Weights of a small transformer language model.
Size: width 128, 4 heads of 32, MLP 512 tanh GELU.
Each number is 128 + 24 x the weight over its row's rms, rounded and kept within 0 to 255. Layers, rows and columns count from 0. Numbers have three digits each. The size before them is the row's rms in percent of the matrix's.

# layer 18 MLP down (transposed), 512x128, rms 0.324, rows 31-85, columns 0-127
112:136132112142124134129129122130169078105149142122143111148072129144144147137144130118119192139154152137142120152147141157105155151154138202134143144120168108090092107153129040181132111105136158144142123113136164150129107145127130113074105095121100098106122131090131128121140129161131155116140141141159138125111091100125110134179134124130129137121146139133100128120160144173095102134124
096:122119116123095164104183137156145164115118119184138144144132110120140128118123149142143125123128138090095116145103142126061150156110134130089134121112125163132110179090159129082142119138097163064094112098130111096153132136159104103106129097140066116091150104131106125127149118153131110104126116092088154153145133122146121130106171168113160117149174131131099132144151134113117123117117
103:120177109147150159115157120168130119170147116207138094138143149134073133140100142116096094136091113139160134126121098132109131120122128153144132172119124121118131106121105133144125105112155160110110144092080142148087120113157161087123110138154138152173100174082158125166128126132126153098134121096132120095089132159140107137145108141121119086138116142146104094130152135116123178151138
092:119159132149105168118111118147142139132119131148132111144171118185112137053135151140108163128099137174170142115118123116150124111142155135147174167112093155162145102117127157142209111130146125153145119100139143162113147115110125121102106113118106122119139135140123140109157102128150170129155086123175104180106131139151120136107151111145091111092127111133125129122097119146148123175090
093:129120137148123133094131135109110156160058148164132137122112112122127120101160129126094139119095128094147086131141125103108156077104142098178128141146144089113113091130178124093137127112085126186111128115110164141154121154120078150181138115100109162086106098120138141144134132113170128140123143114127138165147121138129124087086151113157098126104153150159141141156144107111146110141106
097:160104141132135137163112115119131108107159103108102176094145131104116106127172144120135087142137128133099130097125156134099104150091118092084127133161167118075093136070139109102086126138118173119123141108134138121139148132140127138149102114128123156148101101119139104115126131125122169108111140130122130107144127145113135145133169139085101143119205071158140160091121167110093118089120
099:126121143153117117119129129116102140129131106093085139136127120179125117083133132137144141144139090156151107133062096088136115177088120152129119107144127103189121153064138158176136161098156128113125125106125110132158067139080141085117098131149147139121122154130115121115163116096120125080104142122125119138143116120107148119159133087159122103117176151143108106114129116130114141169133
092:134134114125117149132179128079096144124142147111099125116107152145142120123162123149111090139138148096129099125125174144128122159149150091111140144158137056124139117106134126105145096132141123114154169157170126131039140121104128109140161092139143163093180102146123115118156138117141122157116093133117128116126174173133132134148136155131154158109149148139165151085142154111132137162134
098:108103141074157120149143118128104107148134113095131109151148122151125137165133122097112100117131125137101127100139117113089143093153134094131112137073159106078129054098153128100115111152143114148124145147106171083155129133122121103145139125169125100125112143110131142157181081126168102103110109131124129118097109164139153092146169089149134139124119141163114130121136116157079152143093
091:189165112143122158140099127125142110128113106121090070122129136127133157078125125143096149143137123148099138124144147108145117103174166110162121089121112145137097149127139154147156158133117126095121104121151123145114102134127127165114122134106142110104169166121182149143109099158138147150113141099154111106181112133127101107114128078125108143121171055094140147142152110154124167150114
089:115141127109142131112134140116109121129114121124107136135145129133095127122154131135133117061126113118124106130101123154111141109166153120141098107124129126126133113149141119168131124123139137125130139133125102115148145102133135102079151099087101146122123093171137119133161123127133137147109126104153117141119123121150167114120118136125126116143034255089119138155106130156166129128130
105:076124160098148090172068113121119129098090166137165150123083121143126152106119145142094144154131141144077083134170093093156119151130119089097186132151131110109111117119122104125095153124117135173124120156120124106091131152112117117118145130143137136142136148118110101102140123097125163139129107130138152146113116116111109096089106134155120186134156160142139119128128109137077094151148
095:152149152109106129164116143144156174157156134172138116099103131097092130122113120118088123123199163134140143102103144122151141113077113109129127118135089127104103142103118119158115120160118111115095135128119131132151140157142097125155101111116090149108102140130116100133179087090161099141105156164140133144119119122088137111103171138138147115172117153140085150072123167107141120110103
113:142110165155099122107140146107134107090088120147152135087125110127108115131123145118120137162151135074139155116154116116124197138152120117104106123149145134150110148142136115106114117113130099148115127087140099137094165150187097109141104146129118104155168123140151181133095166116135138107091187107153100120121124119167152179113150174135126166142171117134129142115114112105103098117106
088:128146151173164144119128138133149137143119128120122161102126116129157129151145156150130163102113090128128146099123090128122137121144126139123138122135128126127149149110135130096116129130158057101107128091125145143170135113146132112167116124108130098123133129126148127148139110103138100142142136120112136148098133119119129137106128104171116135108255134119134121136129113129123129123147
105:122157120174133167099089151115136174088159189095122129180090149126156123148141127098112120142124118117157102147143123163095146110135132117133181119117117112100112134125127089157125149113116123126113098075122137087111110128151161116122091144108123140143094147113131120131118086145167175159100120113133134131118162117110107099129152132097096107138127058102105094129120136128153142140165
091:109092132091140125141167117152112123175129136134120126113156123122096105150129147137123155131136110096148122129135124091159113124086106145095103165123150104169125092122098150115120113123120121133135149161144084120170073118104146114127099170159138119140145177132131134101155137124089127125170131176114124110088082112144156102101114129125079124141171100152144081154174080131125150124108
095:121083129129127114136122136141151125119134111127153100123154138159135144155177098105143100134157147163146095169174068143175112118127106145143119099102099136113157144137089099090132133118122114099158116100132099117100123113127118113071145165147169098129153123120121136097129153091114173108173112109157110155080148144122141128137068129104121151154152109127140116097127095149143168125121
100:130132146096081136129175119148092105110080129175104132088096092118122191143098151119108139136138149098103122125105117091121128120152156097135135094096139164128126160129097146147119108137144101148164099094153057117115150144165143121124118108100145165174153122091110106155104133151126107100156149108163155109130118119100103138110135151108127102150123123103081114130123137130125123132158
089:158147126114114085134131123106126124133140111151121095116144131165120112155127150117136089119170147081115123134134142135119106166102162101138161118118108146105115185152116161152111137115085095124143125146120086077132137120117161122122120147156136141136160122142113153136144089137095115108112179127125096072110157205145118140126116155117098120104129067095111140123171100130111148133089
091:097137124140160147108155169171146151154145107110119115142146097129122099118156124114154122152138149108095162098101093129114122137145150092141159132148109109113159087072126125155157146131134133083142114129132114119135111149109128166112129178140125121079118149128146089145085136102129147144146133108107197133113130113133117143124141134078134130157096158092152065136068109122135089118129
099:135127124132167110123099077110116137133138143158143166140132148189130133119139132175132164150126134149136123154140129132088169114118153102136123126139182099103085094097099135134092141138161139134123089146149097139133135115133135105128124139109104084148191176107137103154116159117114137139060142093151116107137087118091120134107144146094143141102090169154127109123147111135112170136130
099:144120110123147155157123177103104158138120147139086142126141102168085096116140105135121132158126105116157126115117128150091150115149144112154147136174107140112158140107148125126129129118112103164097132145161121106122136135107119125148145133144164108093147116105134132106146096119149128134130125144127147095139148093093115110132129172096098159172044195169149144139097086097166136134095
100:128138163104159171135129136084120118081161145141125083124129144101146154132124095110117134177118100148172111126193114161135076070148152158107106131119109133109144126138148115122128131127095144073150151147135148126122156131121109083116093122125142137125167135120136103123150125148111108179118082115133131147138102166133121088128121170152126143112145059139125109132120130135173131112118
099:131095129139107165098118126146138115084114097121105057156117097146082121127142137126123114107119110127169095137145163102109158119131116155109120140164103099137129164131160104133111142117113133132121118076131181152149163123110106160164153106100107123135146142121128103102118130134158076125112115160107122132165110098150162127143164129119136138113152111126168077146137170129110099118062
109:124128164090166127159155131113125175175157117152123143123119094086151155180120139141117137123138155115115140088120120126149135181119111113117162128162084153130153150128136135100128110120084147102150123158138101120133129128106076185154136124151136129136128126133135121103111123139102139123100129124080101162125124118112166093118136140142159155106070178143119148095117097088107102139082
101:136135128149118118123112110109124133152107133104123081106100140144109104128106154136114109122122113129103124142157122055146080109117102141152148128108094119139126165090187171154123125088127104137109127103115137103113139148098148159176145163131135153158147177119153170126085146147110144146133068152103157114158127064116117142122122109117129103124140180139125104158125145136111155152151
085:144148127140129130100152141142139147148115135148091132132120139118072096137079088122123092092068076115138103145111154131130097103114162129110116147139114119145178128099116121137129138145124093147120106141146109141153127189152140151075124120123150112131120103138111133137156152146097116090109118142083099106115109126147110105149099156174162141093123193175152107138127112092130110129147
099:108141092149148079127132130163169122154133139115118109140156129098111120153124167122139149112122117098101129129181144129097138149146174122113145130088136132129117162129130163088104109118109129084134151132130107114130108120121139098144124178120171132105148173139154157189110108129119108113129173131091141122114149138171113105144135133121121101117208089127106069096163108122112148129126
082:131118147150130108077129174147105158146134147101135177126147118118160116129146154125139114142132134092143139130163110116151123145147114120084085139124122121167125175137155134114091098144086132114132132112122116090135123156164150080119119133137128117127120116112139128137152102110130121173137146130134117093091159136147140098141124118152098163087165006114137128127123098126132125096113
115:107108134150141161081154121141098150145141157136107126121123140126128170105103097124130115135143098143122103124120089119094156146143134114138134120113138146134134105138087140093127154099134080126117063189158152119143108165158145099163110115129113118153101160166114162145115157103140151096121100104144134145125130151098096149173140101189126096085167137110097134112160151132119090119112
094:126138142137159135135143128096143114152130098161109119085135141110087137161162101135105110139108112135108161150128120134089140123190142127146101131143115119123126146165140112189162071148104150105171131123175116127122172124129127143156193090093143128123123144156112113142117144162165089148111131115136102122093129121148085084141110130127142142102071140145148125107087104101132110125146
101:115142141145126125143097110143185131120151131119121153140101124110171181119120121131136112136137153124136122083124177106167156133127076137104140123144149122123122159121131118111108095120151075144135157141121134100147089101146130131137147131146073144147148072115092143107156142162074099130141156108134109138086108131078133156097152119131122090119198140141120122123122140119127075167134
113:119125132102147098148149144113105109099120151108141081102146145126130143145145128143123138157137080144115153114141166105138094130145125146160112161135123170127136131116117136098068136170143131115088093110121145113111127080134129186155092150155128110165142096119186135152103113128119139105128120153090105161120139171132110106105104170161158144116111177135160192124112138128123102153131
086:159132171155128106126117115160132102139113132108114134124156154124111122146110115133128108135106207134130138081105162112137143117141118153186122110066176138142141141134127155111107139113092182136142143098124121134135128123147110070085130137102114094124133119136102142151169133137155172144119093095147109168108156144157136113132179161138144114120152105155128117138092163115135105155096
100:118126127129139151129174178117119135112104091129132138100105134141089128197102146130129123117161144153144125139089136131175086122138167125135081121115110125151147163131141147133138135093133125093082128143167129112116065162169132151141086126112115110130121139145108149122155113154131120109140108142120124157098141148141123120145138095072156131128091094113181163126149158117087075133127
105:091141105132147145131075112142090129124097158131100119140120144124127163127129124097144146163132080119150113103115099155108135118098144162157122110111109133103152152149131131124170152111165104116160134140117106127133138125101109115123137150120107094160152134141142097189117091145129138167127114119146094088116150176135153115135094095184108190121129139151121137091126173140170162159160
095:152147095068125117125118097115130111127076143142147144110064128149159142122104133145157120142176130097122132111151088132127106116178100060103108141077142116099143120113175126093161093123098142157116135109105140102140088156111109166180155114117148149115110129120162149141085117139132155126140117144116150121124132129142134135154152148102155154143104154153163119113154133142117122151113
090:143127126127146133155113121116139125107158132100136084135127112135136128134128120123109139122083141130125117183179106180142202127132126094121100142126121154166150105125142133083101141132100092150121114123154140132144088101061096152119117130087140166156149149124134113138081102122143126185125140145137094114158137170158109119149140137158117112143095092073128149113096115090124119123123
114:166108170124104117170119114119181177120146114142091113107132160106120147077144150133140160123139120095111145142122152111137136105110157126129112158108117114127092139099157092166179158151111160107155132145131090161155169094142135120104110085136103144119136110124080139161110113135132172115117116106135133145104140142168102107134116149145147109101085147101149163106142143083098132106106
077:133079149065137108135122158128167127082097135137096138099127136145142100104120111161139117129099137121115120141134078159162132137135138141104151153110113152141096109117151132128121133136118123162086129165136148129163130138138107116129081139110148128153122085123140139136103141119138116100125131176126139135125162156124136128087112149133119160115223056127170118150151131122077137115106
100:091092152111161099150131098154148146062109114133118112090116072158094093130160134112142156163175104115137175099118109106126159120120111122116111142121062129131094151144164135092143121127126159119134143136176117128128140123146134125079125102105157112127138111154140123130136162118146134105078121135138121126118108091162144114124144113176150130138184148151127134114089120088142109122120
108:140124159111147147100181103123147119128130142108120162148127137088113117104090169097092119137150101138139132097144115118117127147138150128119120144089150122124100113129095181123138157150085115080190118151155111113143099087131165145164119091139128111109171147126157148137111184145144122135167139151095128129123153140143108106086129109105121166189067104138119133129129105128118126129122
103:147091174091142165106092143136141142124084150134107132139096114118162116075107136138123198103117114171126127145083128136147158144119134137172129151124115146138086125111104126095152117114163101135113143110146144128103084131122122117170177183154147125146106118147126132140103105159119137124115105122130109109159108138099159130093204116130125122092127184114117136122154124127115143133131
097:087137141110182133122153118090155169131147108144143116152133133113156089135142108148123106095141164093106130133116098116156117142124146115138144104123173149143137115123178098130118111138123159127130133133177133130142105167128104124120133165142119149101154095114117146144124103148126138119153165172087146151138104145115137115113142136176094120135037163133154135097103117079167100152152
100:090101117128134083147126123162135137144116133083143136143095128177110132116091101154122140158144120121168143133140080175129127123126119139154134123075079136133114104153117141129129138155156095112109123090130157125079104123087143146120141135125176124131138109176157061125084092133135113101110089125108103136107166151153119119127141112122136112126136119111101100158168157140081146100143
106:156100165096160118123132121142144089109161137139087100135103121129148155153119124134133136119089165112128133086119127131156069133115116133083137115142096132103131152130115114122146098105141105167126141144093076162134152117143124176096137125107152136154156118157128111069151133138114078129118148119103076130079119155136108100105123163137121105118149136123070152135122110149127080134168
092:129106144145073116151122120161123100127095164146122107097142171148086182116137109114159120123159095120097119108158168079127128143110106182143106113111113118149132115127112136168108106097098192107151120120139150151143109148131127122148145122111132130109157098148108144121152148112117083063121145091145138146122109158129132107164133124136128127164185108138080108111133137146095130136133
105:136141131127123119137085109157140138115098114143120124098139178125182102128137139100081080130149090122133105127094112102101118167109092121125134150124134129137145116160110095096137161090121129101139144139095162134163075161102106133106080150110138156166124112156124131163132123164112093146165120143122118131119167146175147124158092121110104181141064128119150140117131143125162144121123
098:170118123140120108137142124177135137117133173095127163151135118055111091101127135113119128157141110164119137099119151134149154121069145089131130154131144099132082153118131130118113163102132133132129091100123105102142136169132120102139067126119099108102124117168114135121145151114134135110122122153113136086155136144136112140161115136108138134129196129096124168070138177085100111127107
103:131134143117146111115125127121108147068131150151134138084123127110135125097133128134156165116168158105123114074095110129120159147171154118121140111147116157111096123163122083117109126102070110117168097135114114136150149114128135126117038142110112137173134128155134095101129137104121130132131130112133173103087140089148128152174082090132142145135162091145143157156119143117131113144154
117:123099085122141157149105142117097150043090101097169131109105135106107170146142116141105117149154131135133119131123106152149123119157127127126149101109119145130106150102122105125115152119129154104103121133138165146157107156140117129091123140099161128086096101126058137147140131150149145128132147117118090093122153116105102108123152122112128165104192104123122139193148126122081137141164
101:163134125126145162142155132146181155109151137146113122111148149127128108124137106131118138135138068128118144084129101100134121120145131130089114140141098141091129172118130123116114132137099105115132091149128165112141140113130149091102171135129170117139156127101096100149165097122150137102110157145109153152139114170175088095143111135108129106120131140122118092141115113193097198167075
088:136122135084144097115098117157141152100111132122136171116109138110121136162129094113138182129105129151104152174130101089159157153119138070148116157068139135111150165141132173115108151112126129108115128163132116142140153134161125134090103157092130116135106144097113150161102107116143182155140140147156151128107119165150097140123115111147107108124107086158161109181099099130131157131125
102:124110101108119096098099096079145127129112137131119130109056114129106129130114079137112126097139141139124129145102146162111139122078113159119177106105123136138117089122113092160130125107154137152114168106138180150097167193149123144106112169103127168106123116136096094102109145123140128122134106169126114106130102140114152104134143150120144095098143184143119160122143142084119149108117
# layer 18 MLP up, 512x128, rms 0.312, rows 32-85, columns 0-127
102:103132117091179117074115113109129126148128153115148114170116151085125145117123140137104180146098116125107137129121082112141122125102124088110126134178122163129103103185151121108153082135156164144116123110114158132114129104081161131135136144132133100136110119108139133125098129125173144105120170105124121085109065158092102171106135159130138130130120116142117134174116099143119129158083
099:126124132124137133108151179142176134101119114131120115123155147174133120114158137115084142174103130144127114116134151142134128145134118143117099125151117133105108124148152125125149157142099149100134103181134147108135126137124110118117152139080145161075110153096130094113134102163109126110141077087125104146150174101112182110104127077110134130060100098093154132166099088125128112094142
097:100156122149114133123087116123136142117112140130096140143123114093137159126111144106184105155119145151111130114129106137140105130079088159096117101132127107099143100120137171134089135132125155177105120167157131145120078115162125137155159134138145075133091102136077109139138118107112165097154133115108103126095117109171137128122081118104163146121099139115155149112187171117127080129120
096:180136146130166124132136209115076164140102107101151102134138134093101149141124151115098091121113091154128102134140123116124084087123088125123065115133164112109131121156139115161146131118144120093149144122137101117137124122190103121144132144123126117087125118154096106099129152140150142141164175104138131144185108115110114121116143107134168145129136109123134127171133114104127086113150
100:134106163135136124134082075162117125136112123134138102140141153108125134119109118117153118131126061151166144169155121079144194137120165141128117114138138104171160150147118160113142068170131115159179184125103119097131168118126117123143114145143131125134162143157100158115123117111138092109114114112117079150162127124117113142140097125116155151121131110119117145129133060106113113141126
101:145145126106151103135106101149126151120146144136126163137118102126124138170177145158129140139140081104134108151168146128135141109093101136113108110146137102096074142166141125129084110141126160159163145160144119124138095162137139154121141126176181138105110066145115127118124137117083109133131116158153137083103081085115122108120101117127160115128135119131150100116122105091166182105094
096:080161133153142109124102111163118128139153144145124102137144139115117159123147085099163113115081157107143144116134115103130145090100123124142142121139151187166136110085120137119141135113131140127128139158117119090152127113091159162132095169129119098127116127117135108086157113133128138096095145168169126112130072102131108128135154125160152110115180107103073142121136098140128079074099
096:116136135101097118109149178169134097139129185113112143100088119130111130132121120073152123178102129104179206084102132143140078127099111150133066115116111155155147190123121129143137123111151121124123114173128078131134123137130117100177101132120135166156153078133137135112127124145137138132139124128113121113134118141159131137105170144105124118125109125110148107136120110107155103132135
095:100077116133139073115124122150135118109139150114106140098114135140120134152138143183127151109137164071153113114151128131107149143083144148084097157128101110089136098127079129136092101092143109184132126148099106130141132124134148137128151101157099091118114066136115105141148156117155140113124150142127129162084150092125158158144099180159125100126137103131112101130120098107143137101127
097:115131151138130146085145114120099113142141144128161117139140135185099087143093116133194133076168106125114089125154152132155120109157156137143138088141173134123139126123097124122108141113130156105156140118095142115126169112093173121091094141143133110137145125093120110106105087197085134122117140131118174160171147121144113108163134129118128171131140134125104165141116108107122153141148
101:166096164154124095096152116137127130113094116107120134106139138077105097162111142143134095130109173085177123147128168142081192139113136178113131107133126145096120140114152105121122123145141125140117149128137133159144175119170134100161122123104080104116102139075114167136151123109150167098155144095094101107149112116143107121148132132114140124137105110156120128133095167138087134139110
093:146173129125096165112136128138079090152123138127135128138150079134130125136152140130134077138132137131151159145157128120123083126099145170094127098132096114122160126126102160103172138122179128119175148150107156138129117145079108152174176124144164148104116106112105170153105130127152157145107106105170117119139137137146099129094132141111101078109112086152087122131117112131140150156098
110:162135151174145101077124119119159092154119115130126084132123111119096112124093136141146101135104147074141114123120071139141116137097152158152130159167134143107139139159126172053116149149107094102105138090138134091132166146177117137127143162118131141108167099095129146128151133122143120117083128123100104118158108118141127144142142139134125190106118088160122161127112127139140113111133
104:145118100069136146161080142129139086104152116149187124158116148120139109167120152158139103103088111148138127147152153122109134099146149155126131101140099103122136129127134091165094101134129112135145143110124133163106135091142081096156089127074151128099096128112126118169118107161136143128083149147111166136119160116134170115123128104117128107095159157132145106130110109169105122088099
103:154147157138133129170122165153092117145096079123155118114148138150123058111104135114162145125107148141147132085110138141123125124148121121148131161121116168134137127125175110114117138092110117125165099178175124129138096136125124140128111138096168180123178141105139113094107101155087130115118125087154090119127110123106138166089128135098132141108140136099090134149171113180111128100137
096:153098149154127143130098107130129094101090129098121138149129107130118151099166118040132086135156143109090124099156096137086161092114106098118143139162134127116168116153167155122123113148135123136122158180127122113090191095151135141159137123135135152132121152156102135122102132118113188115165120136125137154137108102102129159112124109159115129121097140115113128127120181112090126149126
099:154136107171120171102123105114121126118108090119103186131068111120084127124123156130126150156098141084127151077122145122148152129138133154133136137123157135120126106108145129132123141162119118089118172182142143148134119103127186111131116114113118138102107073133107116154142152179150092151131154173100142146130102099144120121108182115142117129121133087098139159159091103126115098128109
102:152171158086130130094085089153131116109100159128152101134181118106075108149130124120164130146127146115125125170139084129157138130131150118121124152109119137148168151123113154123133138134138141090138142125107132144145118117130155128153189173162147120148121137099104141096118086136113113148125130112076142094117116083119114156210115164108167120122139095138132149146128109112085121137135
098:081148102147123108124103095107106124151159115111164124062126104123185168162125130165132115132092134128108111136130156149110148148146118118129146086136123133143146115126116117120167156107125070134107127147155138151152118104104143107138101092134066131107102162087138126133128090100156108163121105130140163133125087131145150138185096132113131115111169118081122121139107153130101100123095
092:143093094134098129116140106105099117140101138102124095132143107181139139134127139119122163122098118100127121125135155164126128154115192143113097140181133143164131126161147144157104090130122117089168131098099146144136155168161105130110123076131092163116128115105116134135154153155096101091113142136130068149118149130105128134158154139103163103128117162101132177134142097109127151105082
103:140146141139111134068150110124097058162105118120126138094105113148143111103107112161156143122152172149126121174137132126145153155124122089126152098089131069138106131152150109148146133139096124160145101085125111146102136165139146132132135176120122115118133106148136121108154129076100127134150119067079120100118140100115109136087136182124148081124113133133122154160132125154137114127113
104:137130126119119124108141111111122101169163124118122110112176122122106134140137161166141128143157137104113137181165113134121164094172063165097116123113147140131132107180135109165159140119154135108132162118148165103146146140136165128097138087168153121187125123129104083195113111115121138137113120103122109148123136172100151123102100111130130106130140140110132160098139138141134083155100
099:121116129122158096102149135095138122060116167135085159097124125093133165125108160106138158123129134132106121149161143104137187142122126160134150114125138111130126108152144095174096143153140088123162129136154128135128129137112111124119167136124147150113125102103158091103109121076127181098118150118107169123146154078139167155165113138124154078148116106135150155095158128170144113140129
097:107139092146160131088081169135105144145118110136161109121141137075107132095113094160129197149126140145137136110132099187135120081115120120136123117149144140129095128139146105154153148139112141109133106164155101103117162154122135105123101119100127115113094099119128107085157081152169195119167104153134153135118133139125140154135106153121136151122125127141115105118069128136145084135115
101:163109105129107096144164171127160115106145135103139123142098105124086084107123156105077153127130193123101158130095130160116130112109110131111105087116138136133114116154163140187118126131098120162154159104092110126132133127171174095122120104103156099157142132140120092165126131101131093141125151110124136108129133108132152120128095156080109132166117135096131120151095141130183135099143
104:108087111137108141113125122069139127102140111128144188117172168143104131155178132147131122122119085141127090123091135154171136114128154113133145120137178158114156108136109122128099181179128161125150123154148122142131147154122076128153157125136122067143138098120147112164161092159172125116126121086159119128113131130093120144142113155111105130106126134113137116115130130095176133121090
086:084097132097121142104138103122159116113176163117150125118128108118126120125124198098117122098133115143109136145117101137132149177145118135114123121101154144101089154102145080092166125146138101149151113131103124097118124041086116109071108123139152136073114104140130147130148117127127150127124153137166119150158155127150140163158095126088109112144118089109155143135142123138129146125099
101:129121123141160113115133117125185121119110109102057148161133123084124100132136151139130095120113156134134109117086117154157067109134154139093182180123115128095180121138120153128097133140136113155099127099117134099104102140134137163135159131125113102128127144052124148161124130152100143087140128126124164113136138147144097113108117181126089138107117119140117113089165114150140148118117
088:104118083127128096113081121123166130148126087131142124133157086123112070104138123121116134130107112160116169115101090116134108137142132096079145140096122154126151168145117130097117145143163148139112166140095146106161131139118163127119152145140130094123117120129115110076144105088168153072132129167162106094148101147174132122129188153107161119127144115118153145143123158098156132138109
107:152144152158105127113098134141132125109115105121113078127134107111152148146105160089160108146142140119139164127130057090127113149155129120140151128151122144176147146152130134105118056112086099123128103186140115138160144085150155087140122106075113156123080113101084158139122129107152115115092154118114103105111124174138122149151111144143140143086134104122117121133129123153142111150130
095:105154133092141122121077148149127151152116166148072127098104159141152149146144098161140144101180124080134106177090108155133111088161111117103098126132165166118132125150115117156095154133137114112106117120117135162124143157147151114115170090106158112122090126109161097129129135139158156124105095123123092140183131172159113116125123118124147135123125086158109119117136108159171147127132
099:162138137082134092134134165102154100135161131131129096089145163114135104105066131112114094121119094108114144174106116123119096152102104126130091095159128120157109155131125142106134109147144116130132125139116173114157161183115135074140129131104140174141132132132117132150072130146123074103107119078160113166133126104154097133131124136145143086116130153121170149137112118101125126114082
104:139127105114098125098114099090092162129143132114140123142118127142129118160172123123164085101123122101169125130107123127143070141106150121132080114165115132127077174072128158177130081137119135139094103139131116146107119128175139095148142127117119111097111120177102143081137122120124123104087097112153171088114170087139076158136142111115141123128129150141134136137134137138091123124123
100:126094138129128127116159163104152156094125127093154109119110134157145099166105155124139124131111136124109126122099122129171164157146145107107142098177152113101112135136124129151137128132141123163136100148071123108139108136086154134064090085157111133178059166138122105118150135127109128137142134138109155082127128098146172166153130106131147128145120120130176101170151111159143099109134
097:127113150144117125128076123151111139139070122167113155103108097130117149104166144085148116122145134154140086167145105168122179115153080144113101181151164120098147096143104105124123139106143119121136121112136140134120110132149162139150180117100113112139106109124137164108158113118113137125120109106086118134135116177131154131196152135142154107102133136185114142139104100133145121113174
105:143120118121108133108129137097122081106147109134104157132084077128128158121129113127146126157111124112130170168180172100107131090144080110105097147163136102075127110113136110115102118124113107137126146171182111150126158123156133117109117103124159123064113168126151133078125127122140148191115103130142154158137131120149146140159147135114150121158101151117151157152165119155116132145112
091:101120157133153128167107089102097121114130116132135132140128081175106115145103137124121077149084124138095154131119139138161082117097095186147085076074120135155099134112162106120133082091153104118139134113116070147105130144142122144136105149108137138114142096134093159122126112129112109162103143127139130111134159115155131113141110127134121140096166142164129101167158093138147102149112
089:137116167131123156110122091123104105094131104117086122120125141129085129142146115137183156148125125110145130152148135124125101139137137124053171109141118152097138140156160140125079112125166144086151151160101157073126118139143136128119147152142145144120117148134104126112136111140145107094114079142152188138143150150099122114146067145149175084096106118157116099143111154124144115140102
108:140111120132175123138096167131128159133175096135107124165101172126095111155108133117156082125140112153130134140111139113135122106084136127150121154140139096102113111109105159127137133084113093138093134119128107113143128153110096133164136095145072089130114160176092089111105112099092148132148135130137112139139150114094166124114085145135110114136133118145099112156095187154172167111138
090:144113063171110153123106093140120108130136109124143144174182119135102131137139118117117129149127128118115110104155125113141167109103112140142112136126145155143144148104113122131117188137116157088158144132124101147119133142122117125101191132131078143088092127099149095142148147082121132147153114124153145147184100093102116109127137124110110122143175071121135091166089156140134114170137
099:141134142147128155109118128164085125186106100108125081134112150154093146119130101154126179176095128161154144148114158146121111097131138124113103107154122120123159170170140162156129096130117131126086122167075113116106123118131114176129108105113079102135121179128139107141139097090130117140147102130129127096123130121095090143138098074137147083132138120141103127150128137126158136115167
105:122122120054130147110131149169135105122134100148148131124119182185135126129104139126126095141145117128147115158114107122135138143127114115134118134101121116150104131133153141135158080154144114102129125129115117108130137130129165109137170153124116155127107124148136073129111082127147097089128106036168107102106133097142137202110140114139141089084110104101141165140155117128117147123111
093:090126124096171101133146115152119110161111149096147152112104124110120149128169150098123037126122132101150094159148142137135098116136121129145123134150096130163152133112112124130087102129108120142100104168122089142116120177138154141168155133118131118168135122104108112090136119075096130144144138158112120100144156128119101153135126120141134132089149109140150128143198140165166129153169
098:137155135171156087113124103186113128157187119109094111148136157163142146117121142159181103129139133115168100140176152094152131144138107127109130096135096141113061126139117125163084157157142125126144083123145119147127131138108148109113095139140102147106132096134111128085135187114095106136089081119147152112104125092095129138146095155138127129125115117125133119118149119127143143094119
097:091132104124150111159113153192146117152116099088173170114150086133115126110168151128151166145089127124151143120142094134134135123186122124148123098150137128105151132109131114134155119152100121120151142117125093139077160172091124187110162132137138161094129128116133079123168132137130164127135124112107100097170157109109121137127133146120137082105105130155102115156163130115103120114158
103:134137133131112112119118154153102136129142163135124181141097123122135094130131161125070070140095125110116106086129129117101110114147127094128126095132170122149190128169118151120168128105175083112098125154112110126152169063135107087156157095095122117155139127135158155114104113134119123135143100149122138151107116117106135171124140122140141150153151141124136094141142191131158139122109
097:141105139094130151110149132156119063137164107129136123146133127091133143163155136078154122161143144108138141140146091164088123107122123135121141154112092116142154102109123199088146153154120101109131149103086086119122156127100140199138128118112108116149148108115097163147108132106123110150089118119134103122149127133129064154117144130109133108163151123151133116121099115157123142073129
106:139160134108133140157113113143111127175130083140091150112107149121143138097154145144138134130136126120167125112130145116150154175124134119112109181143114142101150090177167133183138146168101112111114100109138081152108121136169130119122095080087111121084127154160093103151101101145141097143111128117084109117115135131148147109112109105066097117107108148119115125133117097112139103143176
093:140145101123138107082105131127125112114124102099128103152148172093118103140114165133190147134197142121154121124108143136110110140129111156129146143152130112085164139129141157113078111135159102124092133137150116125104148145156146145187157132135154135142130099114119129196096135089140174074102104106124145095100112115149131142143152111140110157111112129155125155090103119125114098126096
102:124125099130114120129141122138108142121187149114095126163181077097151103142096149106131123119129130123143092142164148128096131172148135104163111130148109135139154153156116167116130093092135126175137124084106145085121157135160132104137092145131118112105142125124126120099104098147150162102142138117108089100161141093088103102093131134116169147128133163105183117142180113143131126126171
105:160141098136172136083148112148122112140133132112120126140159137116092121152116115143148102142127122112146124141097149167105106124121159096141125147182197124137116183153125183102101140132128148086151071104091139109146166133165084147160176110116083132144127165135083114174117162125119110132123122158134169107135120114117119141122127125115126115150135161134106119106147101126153096139125
104:096121109171162126126158154139138119135125118115089127152169124093110153129176134126107102142149144140116094122106081115122143160118156132145115130137147118125138097123130121139158153151114125151141132173125094131123150111121155109106205104129132149128117129150165134078151186162124121095166110103127116126113122126119138129142156120119138106177115112058149087122117154106107079116180
088:147083134189135165136106131116141174142103117135153141152100117150142109127161151118149131151118117168111149147123089197116114132138128134154173136153135128101154152149123145132157138158129131105147155132114121114126140137119101122126123131143163121148159124110151103060166053100120161103096124147144112154127128086104165142108101129132132099113120087094090169126162143141119136126122
097:107115089112104087135126130127112101130102150141114120181101113151169112110118158127152126136142116137114076132113097107118143136181128168166134119136116119141134139143090158124126066123173088139139145133145130171080120151119111112115130118098102163114109191106130140097107146145145083152151126116121117145149090113133162119120153103118133184162138162121146088129117108115144165115096